{
  "num_attention_heads": 4,
  "head_dim": 128,
  "norm_eps": 1e-05,
  "positions": "rope",
  "rope_theta": 10000.0,
  "qk_norm": false,
  "parallel_block": false,
  "init_std_o": 0.00299,
  "optimizer": "muon_variant",
  "decay_fraction": 0.635,
  "doc_mask": true
}
Each number is 128 + 24 x the weight over the matrix's rms, rounded and kept within 0 to 255. Layers, rows and columns count from 0.

# layer 11 attention output, 512x512, rms 0.162, rows 190-214, columns 128-255
[[109 108 126 124  81 131 104 131 112 129  95  97  95  96 139 119 138 144 137 162 124 130 126 183 117 135 122 121 147 118 116 112 147 106 107 118 177 145 142  73 120 131  95 131 128 135 101 140 130  95 137 182 141 127 105 133 155 110 127 110 131 144  91 131 133 102 128  88 140 112 130 150 121 111 166 118 132 139 121  98 135 165 119 148 127 130 153 157 130 110  72 138 133  93 130 121 107 132 126 122 128 158 143  88 129 132  74 131 129 179 146 133 124 141 109 153 139 100 121 185 147 123 157  74 105 163 102 119]
 [142 131 169 124 150  98 141 125 160 150  99 124 124 164 121 111 152 119 147 109 154 201 120 123 117  94 133 136 101 175 126 166 112 125 111 151 131 128 131 156 132 115 126 149 188 138 136 160 131 134 128 144 116 108 141 111 140 170 179 156 130 126 115 126 114 133  97 127 117 135 126 109 143 118 138 136  99 109 106 160 147  93 178 143 140 152 131 119 120 117 112 111 125 131 157 145 131 104 115 120 116 100 142 123 112 129 143 146 138 134 118 131 137 124 127 149 125 142 109  99  97 155 109 152 135  81 107  78]
 [ 93 142  94 121 104 127 136 164 125 111 113 104 123 147 115  85 145 117 151 120 127 115 123 147 119 141  89 167 153 136 138 149 110 128 127 146 198 141 126 115 133  98 147  92 138 122 126 113 143 124 143  91 133 131 156  97  86 127 176 149 157 157 134 125 132 123 163  94 155 136 137 129 120 127 126 146 140 134 132 133 132 109 157 103 137 127 107 133 141  92 161 130  91 132  99 120 118 110 151 121  97  99 140 121 159 101 171 129  92 113 162  90 108 135 129 133 109 121 139 168 125 136 129 159 150  92 144 128]
 [188 142 157 159 107 115 184 185 106 160 152 128 122 129 120 129 130 126 127 162 159 120 107 111 130 113 118  94 121 150 109 116 181 118  93 120 126 100 118 111 116  95 160 141 112 132 122  92  90 152 132 137 108 108  99 186 147  96 108 123 113 115 131 114 147 130 146 106 126  96 111 144 147 135 129 151 164 136 151 116 120 138 125 123 135 120 147 133 128 104 110 160 160 137 145 139 125 127 127 130 137  96 103 163 112 147 105  72 113 101 129  99 141  98 138 113 112  87 112 131 121 106 146 117 110 108 123 121]
 [138 137 139 119  88 106 136 150 111 124 181 132 125 140 142 120 132 147 110 126 106 122 138 128 112 145  96 121 120 151 157 135 112 143 123  92 132 131 122 158 114 133 141 132  99 136 124 122 134 137 137  83 163 168 119 109 124 125 103 121 144 156  98 149 119 113 129  97 126 128 110 137  75 104 119  91 142 133 128 119 135 125 107 119 123 108 162 129 125 124 110 110 108 122 100 122 156 118 120 159 118 105  79 116 136 153 143  91 132 115 145 139 101  77 132 113 144 110 149 155 140 131 123  92 110 130 117 137]
 [148 126 134 121 114 119 127 116 114 122 112 136 132 136 155 147 116 125 146 113 118 124 126 116 106 139 113 109 107 137 129 129  72  95 142 131 159 120 115 174 143  90 112 127 167 115 137  98 140 131 121 169 140 101 141 125 156 131 132 116 127 128 109 124 110 107 154 123 138 151 104 106  98 157 134 116 159 124  95 129  95 124 139 129 107 168 124 131 132 124 142 102 136 121 161 164 117  89  95 120 156 150 130 149 120 141 136 116 116 128 151 117 124 142 122 136 107 125 121 147 114 126 108 142 154  98 143 124]
 [ 85 114 130 159 161  99 142 109 114 171 137 121 117 117  87 142 120 101 133 104 148 128 109 145 108  99 182 116 101 125 109 122 103 143 120 119 107 131 107 139 121 138 118 142 115 131  78 159  78 130 111 134 122 135 161 124 141 134 122 156 135 144  94 163 116 147 126 102 123 131 195 125 135  99  94 126 101 120 123 145 146 121 110 130 101 132 130 129 168 111 121 149 134 200 129 105 101 109 117 128 147  96 139 129 131 141 147 106 122 140 133  69 123 148  96 134  98 143 126 137 173 139  96 102 146 105 113 113]
 [104 148 117 120 140 149 117 128 117 131 144  84 155 109 156  86 134 126 120 156 133 100 112 136 104 153 126 113 112 156 143 121 143 137 134 103 147 128  99 118 131 136 152 140 132 145 136 124 140 123 103  99 164 172 147 153  86 181 129 127 182 117 136 117 142 131 164 110 131 123 130 105 115 152 138  97 113 108 148 130 117 143 138 109 168 136 171 111 144  85 119 114 119 140 162 163  93 102 107 130 108 112 154  97 139 113  86 182 108 170 150 111  75 152 112 146 138 135  87 106 108  84 161 123 111 128 148 148]
 [117 105 177  99 142 151 131 161 187 132 135 103 122 127 120 138 141 160 100 131 148 139 148 127 108  90 143 202  82 111 115 115  91 145 153 130 119 111 116 158 127 108 124 118 111 132 150 145 121 131 160 133 114 128 117 149  79 112 151 163 129 131 135 106 121 142 164 160 115 124 139 124 122 148 127 113 150 116 108 109 148 141  99 152 118 122 124 135 142 176 136 175 123 108 152 119 135 132 124 140 130 134 116 151 151 145 151 143 106 141 132 168 123 118 122 103 144  92 103 121  95 158 107 118 160 151 132 148]
 [132 108 133 197 122 144  87 143 136 173 121 144 153 110 137 132 138 136 146 147 170 135  99 134 134 117 104 108 139 140 127 131 126 129 143 139 116 100 115 164 141 153 132 129 129 121 116 130 105 116 121 116 131 122 133  76 127 132 110 136 139 124 162 107 115 117 144 162 149 126 113 122 142  94 139  96 156 171 125 135 117 124 174 180 128 141 122  87 115 130 161 129 135  83 110 106 142 130 163 155 128 158  76 129 156  98  95 127 105 101 174 112 141 103 101 111 131  99 143 167 147 119 144 128 134 119  82 155]
 [ 66 144 119 138 134 150 152 133 134  92 126 107 105 144 147 111 144 125 150 131 146 126 111 115 134 173 150  85  77 146 153 108 154 143 110 130 178 138 142 153 134 120 192 153 124 165 144 128 135 143 125 122 171 124 103 132 123 138 112 160 143 108 116 125 188 136 116 128 130 139 123 121 128 166 136  97 103 122 114 110 134 127 160 128 178 117  95 111 149 144 164 134 165 136 123 109 110 112 146 115  93 122 149 112 131 121  99 155 126 147 140 138 128 127 138 113 139 114 116 124  91  93 177 128 150 105 110 141]
 [141 174 145 144 146 174 142 123 127  93 177 136 114 102  91 148 150 109 136 153 119  97 112 143 115 116 131 177 142 125  81 157 157 150 140 137 175 124 169 110 176 100 113 101 146 156 118 146 146 132 109  97 116 126 127 179 124  91 116 127 121 118  92 102 158 142 119 135 130 111 128 133 104 122 155 115 129 154 113 105 123 179 174 171 118 127 133  92 151 123  91 150 119 117  94 146 120 159 149  95 140 107  93 133 117 118 108 145 103 131 130 142 121 124 117 134 150 100 151 106 149 125 126 161 200 105 108 141]
 [119 121 118  82  99 119 131 154 137 113 126 138 122 148 146 131 134 141 126 124  81 145 133 174 110 112 139 116 124 168 127  97 135 114 152 128 119 146 117  78 120 148 146 104 109 118 110 148 146  81 112 124 126 173 124 187 142 101  91 148 125 141 128 125 155 128 146 104 134  91 109 151 101 126  86 113 150 167 107 170 165 138 144 127  92 126 187 167  77 158 140  90 130 131 101 102 131 142  94 101 140 133 101 121 109  99 135 114 124 106 123 127 165 146 147 162  79  96 129 109 137 142 137  79 123 130 127 183]
 [ 97 103 142 134 153 103 109 139 113 125 143 137 114 116 131 110 141 137 155 121 118 131 140 157 106 136 111 120 113 142 166 125 138 145 137 130 128  93 145 110 126 104 140 137 163 135 136 136 122 106 102 124 113 105 142 112 124 112 154 132 103 113 134 154 118 140 147 122 134 121 138 120 113  98 151 113 158 157 177 150 110  97 182 153  66 111 185 104 133 101 157 127 108  96  94 116 140 124 142 125  93 122  99 130 170  74 122  95 114 106 123 139 130 135 148  88 159 131 110 148 103 134 120 164 131 116 162 161]
 [118 139  97 161 138 160 182 124 123 151 136 139 110 111 134 104 130 113 145 149 147 104 167 147 124 113 116 103 134 123 131 106 135 139 134 125 119 161 155 149 121 122 106 111 127 138 156 126 111 160 108 130 119 137 159 131 115 106 134 110 145 115 119 142 103 143 141 159 100 123 129 138 109 128 127 129 157 125 163 130 117 140 101 121 155 120 166 152 120 113 133 185 157 122  95 132 162 136 105 138 101 144 161 174 116 122 128 105  97 148 122  96 115 108 118 107 117 148 140 130 148  96 137 145 141 107 127 115]
 [ 68 168  78 144 177 122 113 114 144 102 141 137 167 120  94 116 160 128  90 159 119 103 131 143 101 149  93 103 128 146 146 159 127 121 116 164 104 125 119 102  98 148 137 129 126 120 138 118 145 124 131 138 114 102 162 129 129 118 129 119 130 149 110 172 151 155 115 133 140 142 139 116  94 135 165 116 118 112 145 156 138 114 156 153 109 162 142 107 171 130 106 140 173 133 140 172 103 110 121  86  96 132 132  87 102 121 145 118 102 119 122 114 113 142 123 113 138 144 121 120 115 147 146 137 127 121 172  83]
 [120 168 120 116 146 119 107  57 118 132 167 128 143 115 104 124  97 129 124 105 132 107 131 107  93 156 105 110 163 152 121 105 155 140 132 131 142 122 129 107 133 120 161 133 140 119 131 170 134 169 124 165 103 138 124  65 112 136 166 130 129 162  97 167 106 125 119  90 125 180 128 133 135 147 167 130 114  97 149 132 173  88 113 101 140 124 126 192 146 128 101 125 150 163 101 133  97 121 153 131 121 111 145 101 138 144 173 127 118 176 134 135 151 125  91 108  81 153 115 150 164 126 106 117 141  96 196 152]
 [119 136 140 143 122 135 126 144 111 152 146 158 142 146  93 127 137 141 128 128 137 166 141 126 130 115 143 140 162  86 159 136 184 157 102 141 107 139 131 137 119 132 115 100 142 146 127 149 128 154 111 146 147 118 128 149 144 140 130  95 121 110 104  60  78 119 155 135 155 148 129 115 151 153 145 101 112 119 101 147 139 147  94 137 163  95 136  66 158 131  93 113 122  93 131 133 135 132 142 139 157 110 109 131  86 107 123 114 147 115 144 130 178 147 155 128 174 138 100 128 123 138 128 123 137 153 157 121]
 [167 116 133 138  64 193 127 121 163 135 125 147 140 123 120  77 119 154 124 122 143 146  73 135 146 142 135 117 140 133 115 121 130 114 102 154 172 104 122 125 164 120 109 162 112 102  93 174 115 127 120 104 111 129 145 151 148 100 110 106  99 111 133 137 124 131 125  91 119 159 115 127 156 107  98 122 134 101 120 125 130 125 146 127 115 135 127 186 115  79 133 115 111 119 121 105 151 107 134 139 125 143 119 140 135 105 149  86 133 136 125 121 115 150 112 159 114  96 121 113 116 110 147  99 118 151 131 150]
 [120 120 149 145 207 108 118 101 115  91 131 147 117 127  93 111 127 133 132 124 154 135 155 130  94 145 175 177  96 122 129 100 132 156 133 119 156 137 133 132 171 112 118 114 112  78 123 137 165 110 141 112 142 150 111 153 109 136 160 151 136 136  67 125 146 146  84 131 150 137 144 162 112  78 143 170 116  92 132 165 128 160 123 129 103 159 159 108 128 132 114 121 136 145 113 148 115 136 115 136 134  88 124 152  87 105 125 136 134  99 100 113 116 135  78 115 156 119 113  88 145  90 109 145 168 145 130 132]
 [144 101 103 166 118 123 145 103 145 148 122  99 130 178 142 133 110 105 157 120  74  99 130 144 125 119 134  91 112 146 148 151 121 138 145  91 111 141 133 138  97 128 111 105 133 137 167 130 173 102 124 106 140  97 142 135 122 141 107 130 157 125 155 126 103 120 138 131  83 163 122 149 125 158 139 107 162 150 118 139 127 146 105 142 140 123 134 119 117 118  72 163 146  91 111 144 121 150 135 157 115 100 138 137 155 153 156 131 100 120 142 122 129  88 133  65 144 122 137 155  91 133 137 107 119 115 137 156]
 [116  70 139 141 134 131 108 111 136 111 161 111 130 138 156 118 132 143  79 142 121 113 174 130 127 117 124 129 120  94 141 133 126  90 155  77  98 120 105 128 156 104  88 120 122 119 135 137 165  60 117 146 153  82 116 162 135 134 104 121 137 109 174 126 146  85 155 167  79 149 132 118 172 162 143 133 120 135 127 120 101 138  98 166 125 128 141 142  77 116 129 111 114 129 148 126 116 152 150 144 117 130 148 124  99 114 152 135 113 121 136 149 119 119 111 126 153 106 118 146 121 119  97 128 110  90 155 120]
 [135 128 163 130 121 154 163 147  95 129 147 136 125 119 112 138 116 110 101 142 116 177 103 119 120 111 141 132 144 128 147 151 107 166 106 134 165 152 122 123 137 118 114 151 113 116 160 103 107  86 195 107 134 105 123  99 110 158 139 109  93 135 159  97 138 146  99 107 137 139 109 119 119 135 108 147 151  85 108 134 114 117 149 148 130 118 136 147 118 157 140 143 105 115 103 100 150 132 124 155 112 126 121 122 131 174  67 121 114 146  97 129 147 141 119 163 148 123 127  98 122 117 108 152 110 141 112 148]
 [117 147 138 116 167 151 166 106 141 128 130 108 160  86 123 108 113 118 110 132 147 148 124 165 127 165 139 175 161 124  87 136 141 149  75 143 134 143 125  81 114  69 123 108 105 120 108 159 144 138 150 140 103 105 106 135 126 163 131 137 167 136 113 125 153 135 116 132  91 123 134 122 156 127 154 142  94  77 137  92 104 151 134 117 164 103 114 141 123 151 127 157 123 126 137 118 135 169 136 102 163 147 164 111 116 135 142 108 118 180 122 141 113 140 100 135 118 153 160 135 106 141 119 147 137 143 122 123]
 [133 137 129 158 125 185 162 124 122 136 122 142 136 154  94 116 108 108 131 120  99 115 127 143 109 142 102 104 142 129 122  82 137  92 152  98 107 129 129 129 145 176 147 142 117 123 122 113 139 124 156 117 125 119  57 128 153  87 126 176 144 121 106 132 158 120 176 146 165  97 147 146 123 109 121 109 151 142 106 121 118 123 154 115 132 114 143 143 129 162 112 127 132 109 135 123 144 129 165 128  75 147 136 128 139 118 145 128 164 126 154 136 114 163 131 206 114 113 147 112 130 132 146  84 134 113 151 135]]